Each number is 128 + 32 x the weight over its row's rms, rounded and kept within 0 to 255. Layers, rows and columns count from 0. The size above them is the row's rms in percent of the matrix's.

# layer 4 MLP up, 3072x768, rms 0.0829, rows 2597-2665, columns 384-431
size [112 129 119 104  91  95 100 113  80 117  96  85 109  86  87 103 108  96 110 102 101 111 102 102  93  89  73 110  82  91  97  89  98  81  87 107  92 100  98 111 103  88 123  77  97 106  93  68 122 108  81  86  83  99 101 112  98  99  92 120  91 103 112  94  95 117  73 107 114]
[[108 118 171 172 164 145 179 185 142 177  92 180  94 129 142 100  91 140 164 126  49 113  82 145  83 179 102 153 101 102 152 110 140 137 190 121 120  83 127 169 146 157 159 166 131 126  82 132]
 [130 108 141 140 150 119 132 198  96 109 162 135 142 144 101 124 122  93  62 105 107 175 131  87 105 100 152 203 165 119 113 129 146 122 149  98 116 120 137 113 105 171 162 125 109  65 124  99]
 [110  86 137 113 113 107  99 129 135 170 120 111 134  63 107 117 166  98 165 139 120 157 131 119 146  69 127 109 114 116  85 126 143 144  83 142 141  94 107 144 114 128 101 139 138 100 146 160]
 [123 191 147 115  87 129 112 214 122 100  79 148  97 133 129 146 143 128 181 125 148 174 111 151 156 147  96 159 125 147 190  55  96 101 132 124 113 137 130 133 108 185  67 103 141 144 127  98]
 [ 95 118 182 142  68 142 164  67  48 149  90 177 110 140 127 121 151 156  78  79  78  94  35 105 149 115 156  81 136 180 179 181  55 101 187  58 178 130 141 135 154 165  95 159 161 118 153 159]
 [103 139 157 142 105  91 116 120 111 135 177 115 171 161 208 131  96  80 148 122 120 133 119  91  78 141 122 100 138 129 201 121 150  87 155 103 117 158 111 156  81 198 158 147 106 131 128  44]
 [ 90 157  74 120 101 118  98 144 123 118 193 100 130 137  77  64  97  66 163 157  62 169 149  54  99 107 106 134 124 130 110 114  54 160 174  55 124  98 132  81 160 181 135 109 114 127 163 117]
 [154 175  92 205 110 109 154 165 116 171  99 137 129  87 113 106 132  93 155  63  78 151 148 167  89 156 139  73 124 130  93 133 143 158 141 156 141 125  81 130 213 112 162 122  87  99 109 138]
 [136  96  80  57 153 142 189 104 169 118 161 124 170 160  71 172 180 136 112  72 143 114  96 138 159 148 135 147 176 100 144 129 145 170 137 113 158  62 123 145 160 112 103 100 159 118 129 133]
 [156  74 161 140 151 114  96 226 202 148  78 173 122 129 141  75 106 186 126 142  99 151 182 158 116 104  64 125 118  97 187 145 147 112 103  80 137 119 182 118 133 116 147 175 141  95 104 119]
 [100  85 172 149  54 148 141 124 140 126 126 135 175  92 117 178 173 137 126  85 125 139 160 182 148  96 180  85  36 127 118 120 150 145 170 188 147 131 163  75 103 135 173 127 178 161 137 151]
 [165 227 184 127 133 127 155 184 181 118 127 140 111 119 126  84 104 145 113 153 124 146 165 156 149 105 153 103 131 130 167 132  96 133 167  80 102 145 111 143 118 142 117 115 141 128  90  97]
 [115  73 201 126 121  95 168  89 120 126 133 151 105 126 128 182 127 134 203 129 172  99 130 123  73 103 109 129  60  67 143 169 104 186 126 152 154  79 103 145 171 134 160 128 181 161 126 183]
 [176 152  93 174 137  67 166  92 167 156 129 118 169 153 140 108 128 131 101 125 163 120 135 139 123 167  89 120 140 147 146 101  75  85 115 105  93 141 107 131 146 108 126  98  95 100  93 118]
 [126 154  75 160 121  34  90 136  72 145 131 128  95  83 162 128 115 117  83 132 144  99 132 179 138 172  90 148  83 141 133 154 158 143 144 125 109 135 107  78  84 126 150 136 140 111 156 157]
 [188  62 148 148 112 150 161 207 146 182 103 151 106 103 112 159 125 157 142 140  98 116 104 160 113 157 184 123  95 113 121 104 139 173 179  76 125 114 126 101  57 128 161 142  94 139  98 124]
 [124 122 222 105 144 131  53 116 153 157 162 116 122 143 115 232  91 114  98 173  83 169 145 122 124  79 143 120 109 125 107  97 107 168 171 128  86  94  91 211 132  91 188 117  74 161 114 202]
 [104  86  63 126 171 136 152 153 102 144 154 141 121  95  97 113 186  73 111 113 136  75  83 201 138 170 131 127 143 136 119 133 173 177 144 143 128 177 148 115 147  98 200 137  62  96 165 148]
 [ 98 106 118 117 171 160  78 119 104 103  91  60  86 139 151  91 148 165 137 125 165 121 116  94 153  90 161  90 135 139 117 152 159  98 104 118 116 142  95 110  64 117 171  81  91 123 177  94]
 [ 97  59 192 108 108 146 148 143  95 123  84 152 166 117 123 119 119 107 129 126  75 137 134 102 105 135 156  75 121 130  85 132 234  97 101 157 143 120 142 114 146 120 144 173 119 116 111 149]
 [140  80 116 161  81 108 164  75 157  90 129 148 174 151 140 125  54 146  65 133 115 122 161 160  90 128 153 151 181 149  98  78 151 107 185 126 113 149 149  97 149 167 148 161 138 161 160 115]
 [104 129 128 108 134 152  89 147 129 116 137 173 122  71 182 123  99 133  90  99 160 114 178 136 151 169 125 119 133 115 107 111 177 170 111 138 160  93 163 138 141  81 194 155 113  91 125 143]
 [179 109 143 145  98  77 129 157 186 142 108 123 128 157  81 167 137 120 157 130 136 103 100 145 129 118 111 149 204 210 125  88 135 140 104  76 114 147 125 110 126 105  86 144 147 124 140 111]
 [123 113 119  95 185 125 140 121 163 125 130 142 148  80 180 122 115 139 147 137 102 130 105 133  91 103 133  70 102 104 158 123 121  75  67  80 108 150 127 116 127 112 147  77  88 155 162 160]
 [143 102  94  67 192 152 120 185 141 124  95 141 103 162 163  85 132 113  63  89 104 160 109 178 204 141 123 169 187 138 121 128 140 156 146 102 116  81  61 127 106  90 141 138  93 126 115 224]
 [119  82 159 166 134 126 152  88 128 143 132 151 164 189 106 102 117 113 115 113  82 114 100  66  84 161 200 161 103 116 146  72 111 195 138  92 123 156 152 121 131 123  86 167 139 200 129 105]
 [157 126 140  92 155 129 163  72 146 173 141 135 172 134 144 134 127 113  43 105 104 177 131  81 160  82 142 141 212 129 116 146 152  90 114 133 164 122 110 117 119  95 104 135 152 113  90 108]
 [155  88 102 178 105 148  67 131 100 148 151 136 121 183 147 148 126 117 103 118 130 123 104  89  97 121 107 136 115 168 157 158  94 146 191 148  76 106 155 108  81 123  93 129  81 153 122 158]
 [148 191 193 145 171 172 113 174 130 100 167 180 130 121 110 123 174 113  96 103 171  97 148 141 165 127 153 104 133  68 154 147 117 158 134 151 165 129 103 235 129 101  99 130 183 152 141 132]
 [130 146  41 200  91 123 116  89 122 130  76  86 131  63  95 134 139 129 118 119 182 146  98 115 128 137 156 134 151 124 117 157  98 158 100 108 164  99 131 154 121 112 136 161  86 136  80 151]
 [114 148 167 128 150 112 148 145 157 124 128 121 104  88 116 127  60  76 126  89  87  42 121 162 149 156 154 114 175 121  92 119 114 125 188  92 147 106 186 127 123 145  80 155  77 142 122  86]
 [ 46 108 156 149 135 147 105 149 198 139  79 118  95 167  89  94 120  91  88 107 139 136 106  82 105 110 177 126 145 137 126 119 145  90 111  49 116 192 145 124 110 120 148 142 164 171 151 104]
 [206 145 138 129 115 180  96 104 140  91 108 105 140 174 123 128 153 129 122 134  92 180 135 135 114  98  79 149 132  87 156 172 134 146 108 136 153  84 151 139 128  55 101 163 156 142  65 121]
 [164 137 146 126 103 140 133 173 141 116 120 107 122 122 107 155 134  99 132 117 157 167 143 148 144 144  87 110  68 135 154 120 120 113  93 124 101 156  80 134 112  99 179 106 190 156  80 132]
 [119 124 142 163 114  87 129 142  94 111 137 121 162  75 125 148 130 128  72 137 101 170 110  82 116 170 145 107 117 163 132 110 117 144 133 181 146 155 144 138 108 160  61 128  91 157 182 165]
 [133 118 131 163 142  98 180 176 137 186 107 107 137 140 170 133  96 133 151 189 156  74 133 155 130 107 172 118 170  77 151 126 118 142 126 140  97 135 148 135 148 176 144  82 128 172 102  99]
 [153  94  84  91 131 129 173 158 133  98 117  82 135 154  97 112 174  98 118 123 177 103 118 100 162 144 155 154  92 107 142  91 136 109  89 132 143  53  91 111  83 137 124 102  21 108  57  42]
 [109 172  98  85  96 129 188 107 127 158  83 155 132 100 142 163  95 166 178 126 148 134 101 166 150 104 132 199 139 132  70  86 116 170  67 164  99  53  64 140  98 116 124  85 179 117  70 154]
 [153 153 143 170 119 157 137 154  61 108 122 109 122 119 144 168 109 138  99 129 130 120 102 159  68  91 111 192 135 109 107 126  84  81 135 123 156 143 152 144  98 165 124 141 116 106  52 138]
 [ 97 121  84  93 136 140 100 163 105 121  93 139 147 133  82  53 146 170 151 159 160 121 144  89 167 100 134  91 115  81 113  80 157 121 184 182 168 127 120 164  83 123 158  77 141  87 108 177]
 [171 126 184 185 145 132 103  93 163 136 124  98 114  66 114 140 183 112 124 122 104 187 121 146 137 154 159 135 125 147 159 172 162  43  95 144 124 142 175 135 111  80 160 118  97  84 139 162]
 [104 140 153 123 131 128  83 116 120 135 163  71 105 118 156  78 143 124 151 108 119 107 138 105  98 175  94  80 122  93 136 100 124 136 113 118 153 130 150 145 174 124 172 118 130 158 206 165]
 [176 152  89 130 146 140 114  59  87 126 124 162 149  89 176 151  86  86 130 116  85 160 183  92 180 134 138 134  84 181 131 180 102 181 147  70 134  62 121 116 141  95 117 143 101  95 112 202]
 [132 103  72 126  93 136 162 140 126 138 153 165 140 115 126 147 142  92 110 132  98 131 163 149 181 125 150 129 177 108 187 102 114 114 136 150 124 119 116 174 124  97  61 130  69  89  64 170]
 [124  99 131 163 118 146 157 108 119 117 129 175 120  40 131  71 129 130 137 136 154 113 134  57 130 165 166 112  64 126 144 123 121  68 123 123 100 153  83 160 191 126 107 152 119 152 214 100]
 [157 180  90 158  85 157 127 138 130 169  90 133 187 126 130 184 135 190 118 119 115 143  60 136 122 131 167 173 110 151 108 121 131 170  89 122 175 111  76 184  91 170 167 127 158  96 112 112]
 [138 133  87 114 168 105 102 117 115 141 134 249 127 150 151 134 112 121  86  76 122 156  55 154  34 132 184 119  87 112 101 108 144 133 157 135  98 109 133  80 133 113 117  94  78 107 162 114]
 [ 89  65 128  67 195 175 134 119 102 128 114 183  72 127 154  89 125 164 111  53 154 123  87 156 120  94 139 137 168 187 122 120 119 129 116 163 147 141  95 189  94 131 127  74 147 162 135 171]
 [165  93 108 133 109 121 114 147  87 140 106 166 136 112 135 111 150 144 124 126 146 128 148 137  99  77  93 124 139 135 147 226 165 193 151 164  99 112 138 103 108 169 104 178 109 149 164 156]
 [175 106 102  59  79  97  54  77  54  82 140 112  90  91 112  78 101  53 157 106 165 158 103 157 114 135 108 144 179  91  73 169  80 144 112 117 134 131 134 172 138 109  85 121 154  79  88 127]
 [101  61 113 157  94 156 129 141  89 159 135  93 119  87 133 131  96 129  65 134 155 146 141 155 129 104 173 111 165 146  91 114 131 167 112 108 108 144 152 163 125 130  84 113 120 146 110 176]
 [ 99 139 109 154 163  46 186 116 125 192 140 127 122 134 146 134  69  97 173 141 153 167 105 110 119 112 105 138 120 116 201 132 173 134  98 124 107 110  54 133 152 121 127 152 170 129 156 160]
 [140 115 127 100 162 192 181 178 109 101 137  77  69 133 107  62  71 151  75 127 107 164 105 142 151 121 125 154 182 124 119 116 170 125 164  96  59 114  86 136 116 159  95 134 125 160 168 109]
 [119 146 143 126  95 120 125  99 100 126 124 161 138 138 152 102 136 150 131  75 122  73 175 185 105 142 138 140 144 149 162 133 166 103 141  80  78 158  45  91 106 114 102 190 110 148 117 108]
 [167 138 126 104 153 135 120 192 138 142 147  98  85  98 135  94  78 127  71 100 139 175 157 186 153 100 129 108 163 198 103  91  89 183  97  72 175 115 164 130 136 150  50 164 191 101 113  89]
 [100  88 159 136 124 140  84 141 182 134 147 104 160 108 172  79 104 189 167 149 112 117 149 103 132 102 182 174 106 151 116 135 133 152 175  91  52 142 170 138  97 116 122 133 137  70 128 169]
 [100 146 111  91 121  95 189 135 177 115 158 170 126 109 135 123 131 169 119 168 154  99  89 111 157 138 110 103 138 132 113 115  93 120 150  90 168 190 166 147  92  88 104 190 163 126 160 102]
 [179 155 119 160 108  43 128 142 168  66 146 117 149 148 168  65 134 151 153 186  89 174 153 191  80 159 145 152 169 147 125 102  89 129  85 162 125 166 131 175  86 119 154  95  85 158 124  90]
 [ 83 143  91  98 138 121 144  73 169 161 156 207  80 118 136  95 155 148  99 182 139 111 115  97 100 145  89 171  96 115 163 110 165 121 137 173  86 126  87 165 125 140  76  68 119 133 115  93]
 [133 133 149 195 137 144 101 148 120  96 145 162 152 104 134 117 149  92 209 154 182 113 158 127 121 144 105 124 122  92 120 128 142 155  79 184 131  98  92 180 155 136 142  75 140 157 100 131]
 [ 78 172 175 174 185 128 102 134 137 125  90 162  87  92 149 144 135 104 135 125 141 127 131 118 126 175 161 133 116 132 143 117 135 138 103 141 184 112 185 138 145 105 125 143 139 119 132 196]
 [142 145  92 100 123 110 150 123  95 234 161 122 151 149 103 148  96 124 161  84 121 157 130 162 106 142  94 216  87 163 123  70 135 165 143 154 123 161 112  86 161 173 163  70  84 185  64 190]
 [152 107 105 101  99 125 111 143 117 137 101 117 130 134 122 162 100 183 145 155  62 125 104  88 169  70  88  62  65 183 136  84 136  97 145 103 137 127 151 154 108 165 116 111  60 187 139 114]
 [113 172 104 123  79 139 116  74 137 102 133 114 158 102 136 160 127 135 110 205 137 141 157 117  86  91 116 113 112 139 136 121 140 126 108 102  83 160 200 129 119  85 105 138 110 119  79 195]
 [102  52 115 208 168 119  79 145 110 120 100 114 131 171  97 125 186 161  97 145 122 119 144 143  89 147  87 152 139 124 169 143 143 112 187 133 143 200  76 202 156 142  90  91 102  93  57 168]
 [ 99 140 149  99  73  93  88 137 124 132 123 156 137  86 150 173 143 122 108 133  77 110  88  55 137  87 129 135 134 132 149 123 155 100 149 154 131 114 163  90 144 159 118  98 176 160 168 117]
 [ 79  50  95 131 117 138  92 121  87 141 167 110 149 142 125 125 106 107 130 149 139 182  98 107 122  88  77 113  70 140 175 112 135 131 189 158 113 130 118 102 146  73  84  81 130 108 147 106]
 [164 140  95 125 114  84  84 133 156 200  76 147 144 118 166 128 107 174 135 131  83 101 198 147 175 112  82 137  90 157  83 194 118 126  86 175  88 120 123 100 154 132 107 122  91 121 125 114]
 [167  88 126 115 144 103  95  78 192 130 188 171 142 129 200 121  81 139 175 137 131 190 106  91 112  98 140 133 112 116 124 155 113 105 117  93 112 135 139 149 120  99 113 130 123  97 134 129]]
# layer 4 MLP down (transposed), 3072x768, rms 0.0227, rows 2597-2665, columns 384-431
size [106 125 110 104  94  96  99 113  80 116  95  93 115  86  89 102 108 100 105 102 100 117 101 103  91  88  73 108  87  91  90  90 104  85  90 110  96  98  98 108 102  95 118  78  98 109  91  70 126 112  82  83  82  97 100 113  95  99  93 110  89 103 115  93  96 109  74 107 119]
[[153  89 100 137 145 145 140 118 128 131 162  74 122 113 149  84  99  95 161 133 136 120 211 105 161 136  82 124 167 149  91 116 125  49  51 115  62 157  57 168 113 146 118 105 169  69 113  92]
 [140 129 166  70 129 129 163 130 143 181  78 156 139  81 147  64 140 104 123 132 180 149 120 181 130 124 129 138 180  87 114 165 167 130  96  99  80 127 148 131 136  77 162 120 135 185  98 174]
 [138 165 146 128 134 187 131 118 127 133 125 170 178 202 152 154  71 175  47 111  94 135 172 111 126 130 168 152 213 142 125 142 112 137 130  99 139 146 144 141 188 133 130 111 106 138 101 129]
 [ 97 112 121 115 130 103 105  52 125 160 175  95  84  90 146 162  91 135  99 160 133 102 108 104 124  86 106 125 137 110 155 128 172 117 132 119 143 148 158 129 122 105 113 113 131 156 174 135]
 [128 124 106 122 170 162 109 183 113 127 152  84 152  48 129 116 101  75 167 136 123 173 162 111  83 127 118 153 178 141  84  92 156 132 131 176  44  98  86 140 110 106 126 164  93 115 144  92]
 [179 165 133 150  93 142 116 156 175 111 167 103  69  96  42 122 151 144 113 146 135 173 113 149 118 130 120 140 125  84  89 131 137 138 160 112 185  98 100 134 132 142 128 102 127 100  96 140]
 [161 143 180 157 115 106 118 150  78 145  97 182 158 126 108 141 152 197  64  82 150 128 138 164 159 126 163 109  99 233  90  92 102  76 123 155 116 149 143 141  58 116 106 116 166 149 103 184]
 [123  85 150  60 144 161 178  97 190 111 118 134 103 148 101 141  91 186  95 161 106  76  75 143 224 115 120  78 129 180 189 151 143 111 118 110 117 129 149 141 153 103 120 215 178 142 124 145]
 [102 124 137 148 109 120 115 118  85 125  78 103 118 113 145  89 127 111 167 162 132 116 227 137 145 116 103 147  79 123  87 117 121 105 124 119  97 156  86 138  90 103 133  95 115 102 145 102]
 [111 126  83 170  93 120 112 164  86 139 115 148 135 124 156 175 116  97 133 151 183 108 146 126 183 189  91 120 186 156 156 102  92 140 146 144 104 131 111 141 123 136 115 134 120 132 146 170]
 [146 120  91 141 159 135 101 149 149 131  94 118  82 133 170  86 109 134 147 129 147 138  92 104 151 106 106 124 197 141  93 155  78 117 112 123 126  41 106 148 162 117 167 134 117 136 119 169]
 [118 153 116 141 136 107  88  75 159 109 154  86 146  57 135  83 103 152 121  63 133 123 124  74  66 147 217 132 144 135 135 121 134 156  62 129 112  99 192 114 129 117  81 149 149 160  99 172]
 [134 109  69 145 108 109  98 147 135 167 109  95 115 162 103 123 140  84 143 112  78 143 153 130 154 143 118 100 228 135  93  99 183 138 137 118 146  99 136 111 105 149 113  96  87 129 129 144]
 [130 109 116  74 123 142 143 159 135 120 117 136 107  91 128 101  84 137 133 131 103  87 161  99 133  93 134 225 107 115 175 152 146 118  96 114 159 157 121 134 109 156  58 160  68 156 162 136]
 [153  90 163  95 103 128 147 143 151 161 182 117 149 154  90 142 125 132 128 191 132 139 107  75 110  93 177 106  92  87 164 114 100  86 141 155 113 118 113 178 164 171 112 135 134  75  93 120]
 [131 142 188 145 137 112 108  76 103 107 187  70 115 101  85 159 131 119  76 155 172 130 118  89 151 128  75 183 154 123 136 148 103 111 109 101 153 140  61 166 162 148 135 146 141 113 115 238]
 [108 168  78 103 113 112 170 154 157 101 122 147 118 104 118 102 148 108 166 127 138 106 117 173 178 155  83 136 197 168 116 136 161  74 109 161 143 154 134 101 154 106 137 198 153 122 143 118]
 [122 118 199  99  88 141 129 147 138 121 136  95 168 143 165 166  87 102 139 119 164 182 162  75 116 115 114 126 133 110 178 124  96 120 149 165 146  82 122 106  81 109  52 140 151 168 103 160]
 [102 111 127 131  97 148 123 142 131 180 140 159 122 123 176 131 129 143 175  95 156 112 107 112  92  93 139 148 174 182 119  90 139 132 126 109 128 136 111  90 110  71  65 148 129 158 144 136]
 [113 206 128 122 130 120 156 161 149 158 139 148 101 162  85 129 145  94 136 102 165 114 141 180 127 127 106 152 118 138 109 191  95 183 163 106 134 156 114  93  97 103 149 119 185  86 174 105]
 [ 75 165 164  76 128 151 110 160 154 125 133 122  77 143  75  94 160 142 183 198 145  91 133  30 181 101 116  78  20  98 122 153 106 116  69 105 130 131 122 173  89 119 109 127 131 135  96 178]
 [177  67 129  64 102  80 139 151 163 112  87  73 107 188 140 120  90 114 108 121  89 142 105 125 114  89 150 149 115 149  88  97 122  86 143  95 120 191 129 126 160  93 112 137 129 136 101  57]
 [ 84 106  95  58 173 168 184  78  65 160 177  99 135  90 152  72 106 106 111 150 165 124 152 183 168 161  99 168  87 128 178 131 146  96 134  77 110 152  93 152 132 117 245 162 162  92 113 110]
 [156 149  50 115 147 107 155 132 121 102 176  77  69 134  46 111 165 174 124  94 156 115 110 160  81 171 171  70 255 148 100  77 158 139 201 177 121 188 109 157 104 128 145 129  89  83 130 113]
 [ 99 103 173 136 110 184 114 110 137 136 148 133  84  97 167 159 119 160 177 159 130 108 119 107  37 127 139 104 134 101  99 140  85 106 157  90 155 206 140 118 120 184 175 173  61 115 119  91]
 [172 166 156  83 126 153 134 140  94 188 123  71  94  59 109 134 139 118  94 227 142  97 110  96 194  73  86  65 241 101 103 164 119  87 106 158  87 109 167 131 103 110 122 136 160  95 165 134]
 [ 43 116 126 164 134 130 130 165 149 113  86 122 109 118 125 108 141 154 135 124 161  94  88 182 171 159 155 166 160 154 146 139 137 112 124 189 136  97 171 115  82 170 131 145 109 110 171 127]
 [ 80 138 165 144 143 163 160 102 158 141  98 165 145 134 136 146  94 126 157 148 133 121 139 190 179 141 108  47 121  64  89  79 111 121 115 107 157 130 124  65  92 138  64 120 192 146 104 142]
 [109 135  63  93 155 122 104  95 148 133 135 123 153 135 147 121 172 100 148 137 153  91 140 140 116 147 100 118 141 161  91 173  92  89 180  83 115 122 137  78 135 160 161 168 156  96  79 106]
 [ 49 142 149  62 152 204 116 125 139 136 114 149 176 118  97 116 191 139 127 169 155  96 196  95  89 125 129  68 115 108 149 143 131 137 135 155  60 192 167  87 145  93  60 143 133 153 171 110]
 [144 127 115 167 104 151 120 111 108 104 158 185  93 131 117 143 193 149 116 180 182 235  94  94 122 110 125 130  66 138 180 142 156 176 100 135  85 167 102 117 123 104 148 146 167 107 160 156]
 [173  94  99 102 194 123 160 121 133  79 130 162 165 152 121 158 104 115 193 140  87 126 152 109 125 131 108  98  86 131 126 133 124 183 158 150 125 192  77  68 184 137 118  93 129  92 129 178]
 [110 121 136 145 189  89 151 150 113 124  68 128 122  90 122 103 167 137  92 128 137 109 142 135 175 192 108  83 141 151 113 109 109 114 164 150 153 176 107 119 134 127  91  98 159  72 137 104]
 [117 158  74  91 134 143 119 128  84 126  92 105  86 117 124 140  95 146 152 123 142  67 172 162 121 124 179 187 165 119 139 183 153 111 125 149 162 113 179 148 143 111 158 146  95 109 117 147]
 [197 122  50 118 138 114 152  84 129 155 140 116  98 136 132 109 111 109 144 153 110 153 146 139 140 127  68 155  88 102  90 143 123 121  82 101  74 104 160 137 121 150 126 181 152  91 147 122]
 [157 142 169 123 132 168  37 155 100 162 125 115 140 105 128 126 132 147 140  83 110  92 141 109 107  94 129 109  66 191 103  97 134  81  85  73 118  54 190  42 120 100 106 105 100 168 105 137]
 [112 122 168  74 129 162  89 140 106 132 136 122 156 119 132  98 115 135 137 139 190  86 127 148 161 138 117 152  95 188 212  74 123 171 115 136  90 110 112 186 116 140 178 148  58 121 131 123]
 [125 116 126 143 177 185  57 168 120  96 160 114  79 171 145 103 129 144 106 150 110 130 123 112 108 152 104  65 164 121 176 109 108 153 155  88  92 149 142 139  95 118 124 154  66 103 189 134]
 [135 142  92 116 146 174 150  49 171 109 174  87 111  95  99 111  91 120 105 126 149 167 118 101 188 138 112  63  86  97 143 178 157 174 107 100 134  62 175 111 134 103 126 126 194 121 141 140]
 [144  99 129 145 115 115 152 142 121 155 131 106 155 168 144 116 155 168 156 151  89 118  87 118 134 131 123 132  73 101 215 176 119 145  87 144  64 122 227 132 123 146 116 156 158 177  99 100]
 [ 82 101 117 135  80 145 112 109  84 106 139  94 161 189 168 121  73 135 127 131 132 114 150 117 156 107 118 147  38  63 114  77 134 198  96  94 134 135 124 127 109 114 117 169 165 177 119  96]
 [ 95 204 116 199 129 108  76 133 155  78 163 142 146 127 163  98  98 130 151 139 105 173 108  81 174  95  93 104 100  91 134 162 126 101 145 161 145  89 135  76 144 120  95 111  93  75 130  88]
 [126 113 150 148 145 141 162 172 164 165 169  88 102 131 117 132 133 125 107 148 102 104 111 174  92 114 144  95 157 115 129 107 168  80  87 200 119 150 162 141 144 149 134 141 156 160 126  69]
 [182 136 113  79 111 104 147 139  69 185 146  86 128 171 173  99 163 129 145 151 135 112 141  85 168 130 114 102 116 121 119 111 122 142 111 160 127 120 191 134  91  75 145 135 105  90 214  60]
 [123 113 105  99 127 103  91 117 176 123 216 136 149 153  90 111 101 121 123 125 108 159 185 152 122 124 158 178 112 132 120 135 104 179 157 139 105 213 205  77 140 162 163  84 175  89  93 111]
 [ 66 107 184  98 197 152 142 105 180 154 175 104 105 125  67 149 105 129 113 106 100 133 177 144 134 113 161 101 222 132 107 117 140 118 144 140 118 131 113  86  88  90 159 110 148 138  84 153]
 [127 141 151 120  69 107 153 153 129 137  48   4 145 149 105 117 116 139 181 133 142 173 149 132 183 157  80  84 111 131 119 169  93 101 149 124  88 142 209 190 104 134 135 201 143 173  95  70]
 [142 178  65 149  55  79 160 149 157 131 119 103 181 110 129 162 177 127 132 166 100 122 142 114 167 117 119 204 108 127 154 146 151 126 139  99  98 106  88 102 186 112 157 124 158 105 113 132]
 [154 179 193 121 135  86  90 147  93 122 154 153 104 178  61 125  59 101  57 125  98 159 130  95 142 143 118 157 198 148 145  67  91  92 112 116 133 108 123 111 118 142  93 128 130  96 136 126]
 [135 116 105 146 133 106 131 184 140  95 113 110 180 174  96  90 181 172 119  87 116 104 101  81 105 211 179 114 129 188 127  77 134 163 122 153 112 128  80  62 139 124 125 139 103 136 174 128]
 [144 171 152  97 134 116 152 150 148 139 134 134 208 109 135  72 139 144 141 134 112 155 135 144 193 145 140 113  59  78 161 181  87  58 133 115 143 138 146  98 117 130 164 156 142  63 122 124]
 [134  54 123 116 115 181  50 139 140  87 108 155 152 129 105 154 185 187  79 176 112 137 136 107 117 186 162 147 186 159  98 174 107 151 124 172 128 166 168 156 173 154 154  79  78 171 132 117]
 [144 137  97 164 135  98  77  83 135 127  96 171 203 154 141 163 211 125 175 116 162  95 118 138 159 143  93  56  64 143 175 147 104  89  92 114 173 170 171 114 117  96 164 129 111 117 154 145]
 [133 129 141 129 117  93 126 160 132 109  62 110 103  92 162 188 114 128 122 126  92 136  62  76 153 149 154 112  74  86 129 109 101 161 163 112 102 139 138 153 137 111 113  74 104 140 156 153]
 [ 94 163 124 117 140 166 144  74 118  95 129  78 171 155 151 113 165  68 138 153 105 126  94  67 132 153 166 135  86 100 165 119 157  72 140 182  73 187 138 137 152 116 121 123 153 150 153 132]
 [135 122 164 133 138  96 141 115  34  82 127 128 100 167  58 171 144 114 149  87 106 148  67 154  94 149 185 172 255 120 132 112  81 151  88 150 107 123  72  97 167 131 107  99  77 139 144 119]
 [172 109 104 171 141 137  59 168 109 131  64 118 102  99 111 140 219 144 144 193  86 149 168 124 125 116  74  94 116 103 134 147 124 167 129 134  98  95 138 186  89 143 135 158 134 113 148 151]
 [159 121 146  95 103 187 105  96 120 152 172 110 169 127 107 139  95  92 120 124 152 112  94  92 140  78 112 132 141 113 156  93 146  93 165 126 132 101  65  99 173  65 168 186 171  82 132 116]
 [125 120 125 169 135 162 197 125 108 110  83 108 167 111 108 123  72 130  91 115 114 171  94 127 152  98 139  84 149 130 109 133  85 151 169 100 184 117 131  90 115 115 176 103  93 134 114 118]
 [120 107 186  99 153 129 118 132  69 157 164 147 126 138 142 176 131 120  76  93  43 200 164 174 114  92 119 133 133 112 159 202 126 139 128 102  92 154 160 149 100 123  98 177 105  85 194 101]
 [110  47 157 112  88 111 121 133 100 101 197 105 169 161  89 162 152 147 108 130 116 131 134 158 137 119 118 195  97 118 109 142 144 128 157 119 135 118 116 150  69 115 149 166  81 105 109  70]
 [127 141 143 144 124 171 140  62 150  84 134 106 106 128  91 194 167 146 111 173  94 120 143 126 103 134 129 145 131  60 167  85 136 117  89 142 138 116 165 159 102  77  68 213 163  49 131 102]
 [150 181 147 137 132 150 141  44 111 138 165 154 109 105  61 133  93 103 156 175 189 117 120 148 135 130 142 132 186  98 141 141  58 111  70 100  86 143 143  87 138 118 148 122 155  47 121 169]
 [ 96  46 166 129 130 122 162 172  97 120  83 114 113  72 132 136 149  85 127 128 143 117 150 209 139 141  79 131 159 146 175 105 139 140 190 158 138 136 122 108  98 184 218  88 181 126 167  92]
 [105 205 130  89 104 181 216 135 142 126 161 144 141 142 129 124 133 107 169 131 168 148  81 171  96 187 189 141 106 180 112  93  37 135  89  92  78  40 199 100  49 140 139 175 102  68 177 169]
 [166 107 104 146 175  99 168 111 157 133 157 140 162 210  87 143  80 101 161 105 147 146  91 149  91 161 144 149 193 105 110 118 121  96  99 124  59 192 121 100  81 176 116 127  91 120 142  96]
 [107 191 148 119 143 116 121 143 146 130 105 137 126 143 132  97  92 136 163  90 116 170 184 117 114 180 204 103 156 144  84  83 104 119  73  89 140 137 163 119 142 197 117 131 100 159  99 106]
 [159 154 121 134 136  76 172 205 126  65 106 108 176 115 107  83 131 108 123  98 202 172 132  52  45 160 128 136  98 124 173 132  90 155 104 127 103 155  97 204 138 133 148 110  98 108 126  83]
 [123 153 137 158 125 147  92 177 124  93  81 111 142 170 104 140 138 123 120 112 128  98 162 150  82 139 148 126  99 133  74 106 106 153 128 161 144 148 105 111 113 160  96 112 170  98 208 146]]